{"n_layer": 9, "d_model": 224, "n_head": 5, "n_kv_head": 5, "head_dim": 64, "d_mlp": 896, "vocab_size": 8192, "activation": "gelu", "norm": "layernorm", "norm_place": "pre", "norm_eps": 1e-05, "positions": "learned", "qk_norm": false, "attn_scale": 0.125, "bias": "none", "tie_embeddings": true, "parallel_block": false, "init": "normal", "init_std_qkv": 0.0176, "init_std_o": 0.00415, "init_std_up": 0.0176, "init_std_down": 0.00415, "optimizer": "muon", "lr": 0.0015, "lr_mult_qkv": 0.4, "beta1": 0.9, "lr_head": 0.00474, "grad_clip": 1.0, "warmup_steps": 200, "schedule": "wsd", "decay_fraction": 1.0, "decay_shape": "linear", "final_lr_fraction": 0.0, "batch_tokens": 32768, "seq_len": 512, "doc_mask": true, "train_tokens": 165500000, "steps": 5051, "dataset": "wikipedia_en"}
Each number is 500 + 50 x the weight over its row's rms, rounded and kept within 0 to 999. Layers, rows and columns count from 0. Numbers have three digits each. The size before them is the row's rms in percent of the matrix's.

# up: layer 5 MLP up, 896x224, rms 0.0384, rows 825-852, columns 0-111
# down: layer 5 MLP down (transposed), 896x224, rms 0.0352, rows 825-852, columns 0-111
up825 115:522515592461562504493511523442478511459620518479484562499541445500440515466449467421554476533520488553535443469487523457495517455521504525384491441505439431454510519553534547491483468504511472478419589585468515441518469522546464541459619477465525532417542554603451525465466505652525511467494585519458557456557528509459510536557475542509
down825 128:612540526567436410502586438492510458520528431463538470372506523541451535522518534446451455428480584451532585517529588467521467472454467570521542521530495480403509476558539487524411466511567444533462425541524514448473517461550512528478527528465423443533543445500491466592544469475433453563524512505518442473529552561443373482499635486510
up826 108:538438521434525532536488502515482488455510464542518584577519581536429487445486464471633484459481350532466496456541498587511424569512570502545447557572525503434458501564496496467512527456480511525634526475483481485583594437501534420479459547549534536541570537461498474498533541529535504521478399530536564526451524471519559548461514540513
down826 100:527471501498565516503473400512525463542513532565459523448545482485509524435493439546533509502531595372564587499533539470449503398482533449561440484537572542479502583571531524568478523442402495485561459480573491504505467547546514481520581528491447450536489460580560450512606382500446430503576541377536489428533546429549478532446459444579
up827 093:445504553554457515505507550614518595583402469506530489488458462510525476480534424408476426464559486506506488389496494471506567531511449456558431425576564461479491470536428451506495506477490443442516462522488531454489450507562544494530572551485525501603491525526467431459375578544438426483555441543532455480483427485529445532447397478474
down827 095:439451474498443495433540443572525465557477524409519490577528450440466487532423512467495566384459505419478462452503558428551500497554516439433456519463524493488419469486464487514368514462472490525516572493584594585458547566524604508375503532431518592465524420427465621535528426545544486469500585626548404451425540518526530490454593563458
up828 092:497537419468592467483396500563476502571421510504497388545456526549513508479543435445494483633554451533479533391467574528407395484496531490498539460475509428477472478535549549463485593542515568507502400445550466527566480530574524555486460531512589469506420490478537544471425478459485495453441507575505430465524575515553469442517498462485
down828 089:483542505658486551498395452439567515421590511577506541495605488473513462431502477530584496473505527523485555531435469433453466507427481462515495562531560564606613551474480501531522482488403528534418540490487489549515485582450557392480512538474570477532589510502488514550498466548561495475565511477446496443488450476477595531469481490438
up829 078:502528524517524413499455508564523453424480471521552459368409519588439423484490505585503481464511562539571477544509409471547601518469470456649486430524539484552492533434513449494532463525431479515511419493566496431508503425507474515513405487453559505526488552451555494494571485483517420500522488512470528496477538532528454517473569460485
down829 078:533453473474516509587550530448432438513423563418494508558567419590425493453533457447521486507555470459468542441468581570453432461497495512414483539542428500425373484621558507523499550524492468341429453506516566550500566538501531522447551502524491533495570491541412561510410507513482482400494504468529492462459490483536437403473489551526
up830 100:531532588570485514447547567551523511453511539557572531519572453500461500438513487537537482547503375622573506564476534425546507408516519439485578499440494523493428495443427401595443482516520476537468455605560446459429456472461620534498398483479514542479524578564526521551467522481500540494484487374470492542450533514535469545477466503550
down830 108:519473472424512441485543515470384473489589522451370537491511504468435602431432533417501447520561416536550445594507531544420473476476579458502431538564460477586492491488477482517482456604513468509474511504478468616612473402462525499476478483514497555436572438424508548548460564528523500478565542495525427401473549535509500442492503497477
up831 100:538479516535470522592511504566457499524411489523452419492566487510540610477496498492523561435507511356472412493616541495432612486492491519473458530460453472520443462464456572530451457534553532453528510567469477543465525533396424524569489448493442464391555552489553511415478530489587436533518467425360544510560473477505420482505499593507
down831 092:451461469547520455521419592445462475575616509478548474428562422453484468501490510494464460457450466518467443508518553487561504453419492480551523466557505506573504519476457462423541502455475488445555652432476486495476487419513500495572479529530498575495428459520497532572501602572508548522489523548465440457426535524527501392503493384547
up832 118:445473526433525463581391461587470465489601459509523509424537512493509479502475398454513523440493447528458504390448607624480402512510453506453522510393494494546551511459579621581474508440457658437513424507444426539539495548603475557450446512461469575440500552394494538467498470574531576578513487474503531492526529535503522498457396614436
down832 114:471496495459491510616512434611606593571445526537582478514497470401465481490534543460551552540527445449543542470549439473525467535487519486562431544476492550467512523555386519444582437527468491470532469570530565504567581414512491547533477481482508439497551549491413493487510519501457572490491508488464468393554524521522523526476617459495
up833 110:573441517531439420499455485490533421517498429532608509515526456483489529478584488514470508491458583497417500454491542462421503493572525486377454453459526558570462492441514505539472489611518584503517465521497529463511613423565567474532470553481515471484460476549579409518442495474455532497552393536396484501488414560641469535494414473573
down833 127:466558552452557589497565611493451448564484398481450495507470536482428528454545516420552435414543529543488477524557446549493591408530488477443472504503572555473557572594462499558494567506512515488518558541576513520470445510531436457439519462600514538454577425518449460526601489541429514465517559490461500583514497467499522499460513428356
up834 128:406594427584490463396466455513455551504489482545470601439576546510446610479516553472510492440437459514479532531432458538563470483521470492443528594488480525498509474473575486474475559525411510527501519601481527507488446450524496465487539480455482462524607573534526529502571560483476415447537512507550542483493512491542547549484495593504
down834 125:452534455502574444456413500456587616556485568491517576512526436448474574476458463417506548461415471449565540516550513558492441455470486643485415598488518536496486514528487486476477481409389545560399584521496469486449478475511461455532568497470418423568451505523443417405498528555446474440508504482570482553509500523597500471581547495529
up835 102:484606501430492547543454566523461521432578507552441559564476520447509441487460516469435617351501481513589460465510501573451417495567527465429508465566507521579577528446456498449513457568437507492445479482515512552541592536451524488464425499413527571483496451495518457475503516522507507553516584479510525535351516462446524528550413457504
down835 095:506496609486426577502568432533568482420500468454452514455496464591534489534494510477559539491406499562400518489608524499450396388461529511478489522596566565588406382474545477454542520536512497438517468550525494485457484418473502438531556499469649442449454475453599564485423496489548489523472508497521466486474498441469488497516465473497
up836 104:483522620400518501470545510530417524485476477519545465473466432591562539501514442482503580481502452500519484463501385559471512449462568541497546518521437531402499481458592510499517524465528522468563511607454516386542566473571550412524488476539474591469412464489414572425438540575419471488497482461508516505479452495530490438637558547420
down836 106:534538400582563537448495437516517473488482446443542430550518514416601482594498570571465424553508499458526427508589493556451493451517531470556491488501479498444384490472511476587487463561596538493532426422405428491473407479552490465558496545568519500552456351557600573456469506454580530522436541520432390439565427514582547611507488477527
up837 122:533556602483616471463452412556493550504541482481491505392503496525480442554465556447585425484517457464492545503474521580493369512499533451570611483520489446453444402422560469539442468462442535436506472519534470534532575575480571577581453594457486491501498561506556631533459468473451469573517466530562454509450493480541579554515501423501
down837 121:447556425445532531476483474470543497542464532469508521539453546465498498566472509394394437567517471428529450447478530493547564434535458533417411578530521504465589506603415509573446492503545591532497517557538474473479489500476447519508448472519433461506540443499452505541589467529565565393466458447478486514539512491504538456474474494434
up838 054:435517512510513562503500536458602552585503541522558509585492495515522499545585476481528487532408435464413487541479447510419535392509560458485493538537543439480419473588434503508474458519413410532566488553557454452464463612493515586515523519608514517493552430479492488604421461536530535507381370522551515426519480448487496479468465503465
down838 054:533511577526558453460493565554436465525577476423502443421528501471584506472405540514437620496442533574537425590521524578445440576624446511502453529517551568459494485484461535577518387463455488493509428412427492397509506432469444494514450490551446516505517532453500614398500459542523617540466522471452522510428565555512460537446522521534
up839 121:587462567442494501485463493453532555479525420460494543495524403488601562508502493451426420463466477463469520448580506469535506480482477549476566615487508508453524525538495563540545505464506487544602422513562478477439525429501398564541501510468474542406428528571473430542607431426487501441464357445534469575562425447546498542529502599460
down839 129:508544557527448449562495494482501451442491530435463460474440541454582557597464493384452489504514436476426513514464607520499564515499526493524524563485485497497497470506437441581573461537419586522537469448578501454506464564469547567506466483458442466482450483571475609622486574510506509485378556453425389584516500496507582488568461482468
up840 108:461490614447504439474558541414464424563563548584555456471470576456500456475494491405470534435463464468426564426540587514491573494603412449537546481447469450428525461520531470499416544498548531540371474494507594478393488460524478570445516529564488445527557526467492521464453489503620459473486513485564500489626502596487503443510444380567
down840 109:445486457560490511486535539481484558503579507496519493463589454477542536469438500560553535524512438498441522467481376537509629473445513528560471482511495556491446592473521470564478406540551626431487508506465373477541483518453574484446445452490530451507595502498483443450380525506430509502616512505580542603524496474563523515435613509488
up841 088:541480527554420564534511504532535534515591503434474514456503364581495485528476491467471466477425437423431481524551464477501489519519455524481453579555401418559418501450502502569478442463447507513530536498436473458426545447517525460531527571563673485553448454567597473452544487494559460349512461470537499605503464568490558542494412492436
down841 085:576466440581600432478502490545469428545494524498557475503488509558499451526488493486474454453507557411617515539532510488468597457482463463531520467498391515441546477525487579372494556532520516526519543529542496463513499514546412407427423512537489548544474575462375507510561598531404522532506548616447494480560459481527532450460506442506
up842 117:486514500545476509601513527469506553531544475383515563427527462480480532508551484477457500514570531443484505538546442553467533415476484476461540459488493492570444436477531549511446444590516559471487520537493430521526463383529408441477530504508510488448542512542588381591463509531446517492552466487511469552567489538500506421514612470546
down842 112:435526525537476455476498451449486535580546483539406412508466427521496414533520548487493547469456423502515444425435462630542546523528496528559441558521478471555488458453529519499440530380499562605580548500479540511477472560601470531551489479465523495518478454377491491566500415433556482472501493466445566500531514554529468513545475431518
up843 112:406561520586555445489557507372490552511528434552538426524613535425493554453438422395536412475473415516586551474520546561451555540552468492450535425447537477498414460541521450520468506383540490494558477442582532453536577535424413496554575575502529493543523541545514487549463451458584515490532419531495518512512417503573474489491502514398
down843 119:617483517491528489368534589440495426511443468606560412491488446559551459444470482524521454478490426507503459494564489549525510490500538492560507416456537519451558547459519442533411385484499529521477573561470607506342460532524536550528532474519491452493470432411480548558498580500554556560549496491525534404490425496560474492441504479546
up844 117:463545462545680518480504518500580497559394508433535403513536478472486525494491465501499518506472524519492551590546454487487548471566459480563443498473428442511507402529532423493493449527486462465555561446473486443597431395597513552483493527550498462506516523544418521487514490543459426442531532453521484543461550465461509541490424620395
down844 120:394479432540500480538492418452512584471477589554504573562500465470421449579475584493506520519418472544634477599535462548488558600386482429481477516510492542455548542486499512494524571564433396518524508492488526479446618430482492458471633410515532469431448500566501439544444491493537526486523510550471471516545507509513472446495522445494
up845 117:485513488538465575455656537543387517413506412473565469533520427570493511516453451496432510440478433477536480519531463416478496539461409586486476470473518517476537466579522547486583495581500482436428505512499521474534507486523514510477470558560500536520515462499368461523492485553492540470502463498547600562448428466585478530577399427460
down845 117:515557550419523485577411439558508463495622532438533399516475483510418486466577471552419515417473520493413437492486567551513525528511482526431511558529402505515584524500480496610512498568558581557493492503515408486559484502538484568491645436470457545613452465547502485562501495465426477544439533573447465398419515470444567508577472532493
up846 127:506540509532530527488558410510551500511503460468410566552497444481465590540474392428393490448486525490435475516473450485432539443522492571501458540502471521457506511492485475563526520493498543503563542576421573554536464517503455482544547535565538671395377606456500523496495537546548530459552460505443470471517463406516515448517483559501
down846 123:550497528559504651560524517477597469537520580547515521568473498503431486529526475574461551548484450472488457555432449366486514458525450543514425478384432574484585398474598446428466529570489497446479503483458462550486479484489516435570550401506407516562491587445531477514496500517491492509518573410571503459504509445544414561438516542535
up847 113:507522528458451423538485536428472472463532516474482431418456478516412486507558557524510611519521460566468519467453554532436460523477474461512630413560478429563497479494511519468527522605512432445443508451483537466584462459505422507507509416461480479471589539557486465568613508494468468528479538576526590515494434498530413492562536453494
down847 104:412466524436500506556445557530417470543509571447546534498403484504489537481545493488478532470459489468532524505429524541491406416420438565485458514539506472553509470491490398490445553502462362536440555429424452577549458517570549398504470489512530561573511540440527451458512562523537527493590494507537443528518516501374494558483502457471
up848 085:530446491473551558488509408569514527545427489549475510449434507558611433429466457496467526496465451408566519498428548566480452613500497491484455469506564527504474512479483491505464482402463442442538506445440522505515589512486506409491490507398540495585578572568487469539630512547509558509487420469444574573440549477519575527468405537521
down848 078:552460542579425483478463545496520526505548468542498565489533493516487517542530494561476436482444563506489524500537431374527441517500447457573513463452523540539498490507578562545524588548557517573521458516439501505453509499595524492506498456634484362504465546523506454521485498414492465528489488525566495432472412457487441474560567479479
up849 067:559494509541482560500434438534491483553549436551485447428413488547427434498477563445447504444462473394449512459544487605498554464504547518498403545457482488473479545466562630530465558560439451501518543461477571559525504593405496437456462490431530498469554490513487443574564526491555497532493477518439485412455432599583477510440519420492
down849 064:408578534507457394497475605463472493538463576444497467473481554474542545567453479615523522531506545590503488563530513401520555492500522489471490546441510577546409499617487529484514476397600476471461468464594465500520517455502557447508502529553419489534418540466557488507457510506540598498509491442540503598564431406472563592469568533418
up850 104:498486468533551562490478477614580547565541509539514489558486408544507554497561558520483566516543397543483446456492475544485437468460558443514465426506483581460449492506436472455566449409536491457566465558424488335534478600452516567458553484486501518508504496485499430526547458478571506572466494428508467470571453446602527491491560494494
down850 116:462491426478559534491559453426486509505457489549486495495497524546587450488506446428357437543538590476474399514454555587587532438540489474435463509454501493416440573453530416512563571438507571467439530495571504544463461497560388513478547440489477514498533478462602574621496518629451576521440456494465538500463510453438469555530630491510
up851 098:517403596387479505481589432503580548476613502499545423508424474508461490464525521362618508613523573506538603501462481588480521514532480502506537508524521493536598561445537519502475517540529553556486460583533490529479452517424505512496560483538500525425478507520451538523541472458433555434516537508501484516500548506573538481539410503492
down851 094:402508525595454444524494502427441485445475537481550417523419575491515619450425539490524498509533467562473519459555530438512562543446426474562520522433540489525466513387512564498470555528500449554504523462441521465417588507386490535456457493427490507584486490364506533526480570507559513464561518425480546528565604525556495481418471617536
up852 066:428504490527514479502585578597533562449529579401439525492408559505574505406451488487466472531518466487462486446521507520490469513530482437528489451425475337471509499375497563512379536447571470510541538518527528496567492499577458422567586551506625534486386527516523479540541546506456592424598473517499542469587509545512430541579490464400
down852 067:607527435515493460402378453467453514528511495520592520504536543488511401451512432590481594465584518514583458485439480527521463507472533466519450430556549537461556476627564535535524531502452513543466454524476526501509507408483591421435484619538476458502562472454457518505420511501589506518474445469584450498500530424554588534519432471470